Weights of a small GPT-style language model, trained from scratch on English Wikipedia.
Size: width 768, 12 heads of 64, vocabulary 8192, 63.8M parameters.
Architecture: LayerNorm before each block, learned positions, biases, tied embeddings, capped logits.
Training: a variant of Adam for these matrices, 907M tokens, 13837 steps.
Each number is 500 + 50 x the weight over its row's rms, rounded and kept within 0 to 999. Layers, rows and columns count from 0. Numbers have three digits each. The size before them is the row's rms in percent of the matrix's.

# up: layer 2 MLP up, 3072x768, rms 0.0388, rows 2306-2337, columns 672-767
# down: layer 2 MLP down (transposed), 3072x768, rms 0.0315, rows 2306-2337, columns 672-767
up2306 108:454497466586492647484597470544498540505554515525455485473539588456470461476539452508517521544550485446543440526441584470468424469409659451506519538512504428371431428422568483475586500509570550478559497471488502522479512449492507522492418497546502563531465530587515608496393476547610441544
down2306 101:425463513419639561530491513455529583607531450517505492530607502497459603526605443428496447482544469538559553493443423473421506504535569438482449533476591504377484452504506494486433449544440595409369474510483489434542428582540523483522553487453495484517485558486535572525612498490552434455
up2307 092:533464435598465488389531552410428360477494562479513535515473502550530491515506478527481498512586503518637526430559544441536537499510574494482478495525548452551519433541668451499493581438492536538528446439459451538501486569461553575530482560514518420464525550526501455543510513528449540485
down2307 096:509424511476389472471551483521505442437526566528516528470485502479493547575539451518561452517495485496566536544439542474400476501575602432493478582578514414471532468478505402510541577546546471495460487475442492536562560481486516506461536455493480432474428542512565508531492521474550480550
up2308 097:485531480520477465504527465482423512484514508461455545531499513541491494561511512513438545557583464556514530517559514526498559539574561559455475476529501535463462474408531420542523575486526568469481507554575558462486374527388471457500479441565573400560533591477484533532506467642505488521
down2308 090:503510535538565439563472596500478353491521482601562579518454582470526458509376487392476439455502424412472405469479526522505477487534534465472505478499537542480570558460452467416498555490448450464579503460579530428579455571457537453458555504511492485486525511409615524542509459435418494531
up2309 096:417480535436566548523506510524531422421507517488507577515409499536484509529489499537420392455522437480531482475532580383479437561533453520572540530450562542491462431611446464571459451452487491533456507429446532484478527494400593556497540390412491583456493455493489489689544570482456548488
down2309 089:496549564496620354496437513499491526474479484510464485495571480454488584473458538423483550465473536521555440551553518573474459568590496503504507474508506482564521521587459518478486564476439543492505498534465555481519484458514577577530532492487480456476550484484483484553435448543439468422
up2310 091:572508461572476548564506505507467592448456467522561536510492532535517519468507479367534517520496652541524521538410576448512445424471476506537538535527482424421409451456583533548455536407615497475464439498487539446587424467487503531468441513481395499489499513515505522487411399552421508521
down2310 107:427466574423559505478528522514464528529491595555467553442519463492539536497419464614520514486518434499502522529527464554435480528558563535516436514500512453486503516546536492423602530547457540546453520436551556500579475530495484505498417411493534487478431552450543503503553572468556475455
up2311 097:479473504456486505503569563406456516542503540452524457509531508547454522482450485518491450437546515548473559453533598532487482603522515514431493462481524412420497554531567467592465493538517444502453450509457482474513473492451473413509551462594573474471488514492350475472496506604450560500
down2311 095:530534431436436522459482475488560517547436496485540555552515544572548516563466550565477559419551439442482481485444515489449471599461515453501449522462670468594447420516512405373536537510447456469416508503563475526500503532487491407478485522507415555580555547461464543452536503524547524530
up2312 090:432446457521537510581504485495524441493472507490433489503632523507475499468487565512496526448475499578546513552495455534525493532501517559489561564535495473485452476444543468519510500481570449503553553436464422386539502434492488480459470548431526430484501525547479434431492517562389509434
down2312 087:483503504552521570561554486500469513515599565512511496483558481486507457569490461517495447560601497455452543502531470463451473534598532401508488530499452515528524542454482592547486468505450534556504468487507461449492431544509556493445499469423489480447521531519545520516566495395503454559
up2313 096:408578504396461508513509473457544478472581594571476550473575494502511579456423431452477538451499472528542494505536621484379543531447522511559517601540545476460533523613427498457492481502467572602610462443431614551477440401484529445543536427541497496445467554510521622499432560470530502512
down2313 097:575433401454505471535426542446448567502378571467429473463473543492499367559481580499506493392544537479509485505499460582537494544510544582472513491406486600544464510483487506646520513564570452434488534533456440512457514552528492457382443542493541530486448595583530440322508526461449507530
up2314 092:492462495473452505443408472570417490481556473539499531517470524472444552532470520537487480507545499517529521391519596389436551553549575500488461553471464483577514523471590510475532470473524559539449589524447489474478497557436457414491550557488431497485519446500470561496564554525530526491
down2314 101:477480503417468564543495544557514432432539486539432450530562507550547511579486406491438507487567536588551532402465524437395544492523450485503385578483514561489496547439514441500505567502492466508539483573490563463490440458426491450440579493520477561417496498540496573483520563492467501450
up2315 114:465553525464436532448474571509479545557555447361483517479484538434469513451434499567594462480549386485497515560502510516534503492452591489555426515434608474534538499595500399547484491435509491591550508466561534529496501457444424481482506555447447513489460569563445542521544569503565414498
down2315 105:532515433479489516576424449493485616616484403416515554627527507580481559470448448558539467452466515488453521565472492502445418571508482560434489544479491495563550547533506559468457389534510569568622471533548577534527520511559525544573520505492534486496363511481447495458497500584659488501
up2316 099:574555526527445509511431548513479601440567474568478481550502433416475479525561602538386523420560608572422512490533529516492411533576451493518574534518490583452484563480488583482474503485438459583584572581554479493498413504413517508452466425568463458553465468481523543552601551502487457528
down2316 098:529435563539537340478488453509552380562518577541467473512502445495564459521429516471564513480472474474531458481460498470469502461445562459543463423511425512417448526504457544450494511465440495453537445497644458520483560598561543498505606494531546511428484429528391510456487551488439479556
up2317 093:511548422408516469559502499416442556501464611535479506485487589507651587562495517500438448465465467574453446414516499417422609489605670546479455600617540647497519409532543474498460462540459514559490477439460535419501511550458568553520543478473555403471500566463466520566432504443523472576
down2317 077:607477408512490453527498552503490470431525500485455525481456429516399472628532480503477550498456420536425476583454470484509441526556536493587488503486503532642431567471456429524398404499563481610458469402439502530480469555560438502521592534498553462456510578592513476411457453473528503584
up2318 086:524479544522469578413493554535489504436458547440468435421423527494594468551606462462505502498515568542481526586464513518516487552525558485457485606494578506431483540516477456496540431475446510468602552475523490529460499386552567553416465561448418510488526531570521436507492488573563528533
down2318 106:526465468576443560507522555516517432395575540390483483456408501516544533622471510525478493456439478462538503403463504426435471447526533567519482583528493549512445527486476480488502461525553492526538582461423439574511513526572461512490480573514511506526482494520579483547575555603535488586
up2319 115:569465469599494529523579514491525505518427520431412489474479464482561444600536546535508487445524515506518542473464496537526533476475494505482498555500585482549396521616498524552498491411438477510531516558433499559459439492446495478520467507403504401430476543447473473489429430481517441517
down2319 105:502511477526540498544521554546472426560472473507550464535508596508517474463441492505493427605461484448461568525429520445636497540492595511529560507547439422486543495429579546467512597499575451501452438430495538533511506509530544427463431468552479529502482441485370511533487457526546548424
up2320 108:452456506461457494456524499507518589497538527428552468411514493507501552465447447530446461571547467448446538483559455502432621467595551564495507532549495538425526421560582423514507546504518527522448528499466613485529527410492530439490479539416566506444476536500520488519495528552496537445
down2320 104:481463480417560438606489478514512502482500449500410513480550455533465547520570518472548504488515546482576578386433517496500568593500548448566477499484461391434452560431549522561465440507533520559553430528447491489425506520500558515452544516526505576493468421446404544540457498498502462452
up2321 113:584433524541455597525565654506503526453593477519516558474522577429530509500444383472513513493514522567591460384469509525421497491517535418520483497577580458451441522510507515481524507470501520518557449440446538456451521433543544511480614498546588484481434516583491515580516517560559426519
down2321 113:542479520491460490498550498449526488472469469523518520544539526567539432477516588427475492506474499560468542487531502525489526493535414554524454505468515600574571520497583494501422544436505357507456514510528476523460536597580464454419582499506531524539461434455453493429513501431537500490
up2322 125:444587523486500473491499521466516466439501541469512503445482494495513466551524528523487442544430570480571531525378568492539449511550522455478523563518543505539437478567485469462548539500453538474438505598563430518562466442508472517462460449479483465432469556373536600520481449534418505459
down2322 143:499585463368524438521550506451500443469563476575516499557475492445481435476470412540438495492509456492545401442618520495407506503488517496556446524503543403529589484505482553438455535564475461538515459502585578500451559508487524504547594430395590557538484472448504378553547507539505484438
up2323 099:453572471527447590491514426549497531402584523470472486576586451405468523433456554585528479427622474490542543470458462537493563437563437513447392461532535515547508444515493479600521389468528450562573480542482530548521501474435589593523541509487453486519534535524539473539510496540621482513
down2323 094:514552485491487512516538583464491466458605573548466477469506488482517420508537482448565545506524555519430469468405509571530520491466453577570537469523516440452442475427537432513532493470522449530469484460524515505559517531475511513485448579594491443513518546523447489555481545561543534465
up2324 080:513496543562397525613474536495518602497442523510493472449478498502486453527533486446505493566562634487500524509554475536490479496569530536480524559457514448463505526483466471543534540510514443473590583508454477515491440456521514522463460517515448489465502496550583447506533515592452429501
down2324 083:448417511475474514439570499481498533571558423600488521543599552458564480467559469590482490522456412438462470509538515465452446549565504440544578529508481496602493528522578447442483465538569456502494433431549532596491552510458508469485583500469470526468468543466390572481446434429434518569
up2325 092:528543423455438482471523460480614507529494500582543529558627516511469518570550531481476489445495555529557486595580437446443511446555564519457527553483483428551472463522503485486545514402522421505589455498513498576521420505498518407519407474469599522503490499498418492490470510508500456445
down2325 115:519442517468419515511565517466459451571558534522451465526557475469513497549507481541520433502426499464517459557503513488481530569586627394534528549504526459597499459538484506554556523526538414488527513506467500557522443552519485463408552496507521521456530550453423507514527523546510547512
up2326 091:500568489492476464483423525516462445444521529543461476596629485548433433512423536498393531484568512530512515481424533449510518408592464481504513487537422474524585517469560448431581575538598480426506474520504486488467470412392542472553536457441567467489480491508547608489549570495494482543
down2326 081:532472450520583401475504479453514430513465445404482506478589495505514501475534497519434549525611505468498479508556524549601508487479481552521553556464465540540442497510495529497555512509518511414501445543449418469532412454478513441443403491498515496353506554392567513512504475403436439438
up2327 098:497552542472505545510564446486473494490447536498471480480486486467462486630438492509572364493583585496540529551468422525499449478529537463511532520549416418648460472503533497547630562548484511432574475458468469497596564448543585548520454566515584475509517501504459462499484490619471483512
down2327 093:464629504442459555440455475430563448478504490575582559571531487516535478515526562520491626504548536444621512470546559487436442543575547382545552503496520442542467450506536453482433549479579444529526462480437546529508509563580456441564497508438439483546574481491427557526462504494545437507
up2328 103:520569515463489473484470434543504535562476510573459505519579526422486530486531461541404588503524500369466420445453545474452434518496551480546541493562512498449522426463413532473512547436470483521569430413426512490493407493554491485526376465437502424505512513557470537507398512526474496508
down2328 097:498571454440641497401427440532536404432533478512482445464444492547494495611512628533437491510469569468491373526489567437472498505531475519577478490501388459529424519502464538475542432511446448521511503451394426486441518435540432523388513483477527529519530443450445540522396515464435502483
up2329 099:485543499618482568419567547516521454522446593526575484451544632511452529407474472383554526552488520406567500476394589496527479540554483476405589539520486445491554521514537436523608578639521438525484441425446540511469603464569480580467544495461488519552524504454543576475551481523451559535
down2329 093:472463463511490537545545519438508428586502558491615443520602479456503559437433413554609423350437522539474560453574525458504529626486492501585513465489544464546540522510478492472515423537534547623557508519530513456507481565429448489486502503515547462443526480446504470567490488457423599558
up2330 101:511544438458395489450477507501482507429573501466488523497536512551485495479467557549573464491450452469499508502572601500413569605413511559434477480557514503500524450449550420500664540463486511471603475567409493523470564472548577437558559547546627527622391511487545531565432579545406461546
down2330 087:396532566530457420498549480461521457508492516463523502464522504476532477524524441491542555465522525534594595561537440469497465553579430429585563462535476461520453537445493508489494462544510482581594526392601501523452511540485432524524482504521454552503498417570545493563663618613555532462
up2331 114:434575464542465549487516520416519588468614517555587492524445551497542449502559479553488471438472476506574480498505557495434569538534550437509497541482488531548476486495591529577471529481551497518570480554534487463500452516483619475419507343522522468506573602372462534502499551515554536446
down2331 116:451522422462544580528560498471480653458651510443539487495493548451439479500491519375501521422517479477516477528495471493496534539429554479587399475554518533518507459434433504539503377478533451532499520457459474452469483542460526508543550373585536505500579353544472415576548490486633469542
up2332 115:531422503488414453568528503576485565403516580543439524544450536547546571502597580475385558527611518434485523479518577510485533480516491482453490525506553571509511546487449519548466444384395494505511460483544577478483496559502523536460493405501542444319431552446580532479433480485464445468
down2332 110:620501540537567456560444443489441520413548522434565537572484503477522430474545522459493468490535420542511512544456447593625514540520459534518551481502509549381542437467508513490453532497473513505538473475560658504490489453459499488490532496487514576455548526460530484438511588588495457464
up2333 090:505560450444561496468578551561529498455508466540382419489502519548529497481465422497553493444515506451592440489562637455468584523479547493499413532522475482546614483509403518406566523539412577528505532546550598551595593554477471538417417454527532482588500480439526535587493473618541484525
down2333 092:512622482477519427493561485541501512487528541477485521404516548485448535493489495470525471483512459464491449510511516389459468438563463551559458479501586472582517547451504597480545550575497540610533520376472479475543462521539483459517438498520484405467536393470469546504597580482444411588
up2334 104:563518573461425461529531447516508455411499543516672568532481507415507529458494601490479481467528401408524517497512522490519547527473508490502467483496513457454486499446456492565512514406475464521401480481442481487488412508485468466451584500448386460487602487468487568502563449485499422568
down2334 098:614491407536533517498510412516539446607448497552504495509568459437499509438612463550414441472571491538525534531534450443530547484493516562459540551477505491495608467528526539488467419440421632590504515509456346591666481505544522405526434665502498437584524510495489423498463495496522538478
up2335 090:528595446501508552548502568535493512357584512518565483560430515438538498557490496562425549500519480543478453587484537463428548472539423495514479492531495542535509438455489572501430603454392526493478516527538443465447540518656498507483586524475569505532532468518575498586421492519512510475
down2335 090:435473476475504625478529441472523613527570530485519507502521435431500485517491532532588462471515507518424560481556454543521390513433500515398509515470544537466546494443474528504542454521598551385439475514486511505603543498444453505518515490524493453518396401510395566518479527538478509599
up2336 105:643521433506453556527433479553552583429545524542522465486667569496481458467547543403431522524512553458543488490377533532475511438483453502468434490441479532464458536513391493496448425491476480490504429487517514548520418459531505563564451563528481554486512586486512504454482546510556476486
down2336 095:559547483492421502478385544590546461523487533603473528486501484538550447457484515561514528403555471449516527457535514442518423502467390510512509487482479511475522406574485489607479544532500434424479569395434550524553496529391490477476492425529588575440389500497488498503502625595577410484
up2337 082:465555529439530484492527467471500415469501433488537474513600516534547490524477508458586495503528446523504566462567594512452554591456580555431448501489495455479518500477481462500455428500459541466480490451465527460540531458390529462578449554510494514371438438488536427508506521554445490436
down2337 082:476501587512512485566455491492497465562487490515502434498561512675487411573590611571440474500517386565443449445618443603580474512457432493507565499538527591512433507478564487507523495556500566471408477499478503510472429503489534554571476548479578489556565576460450534418546453499484424515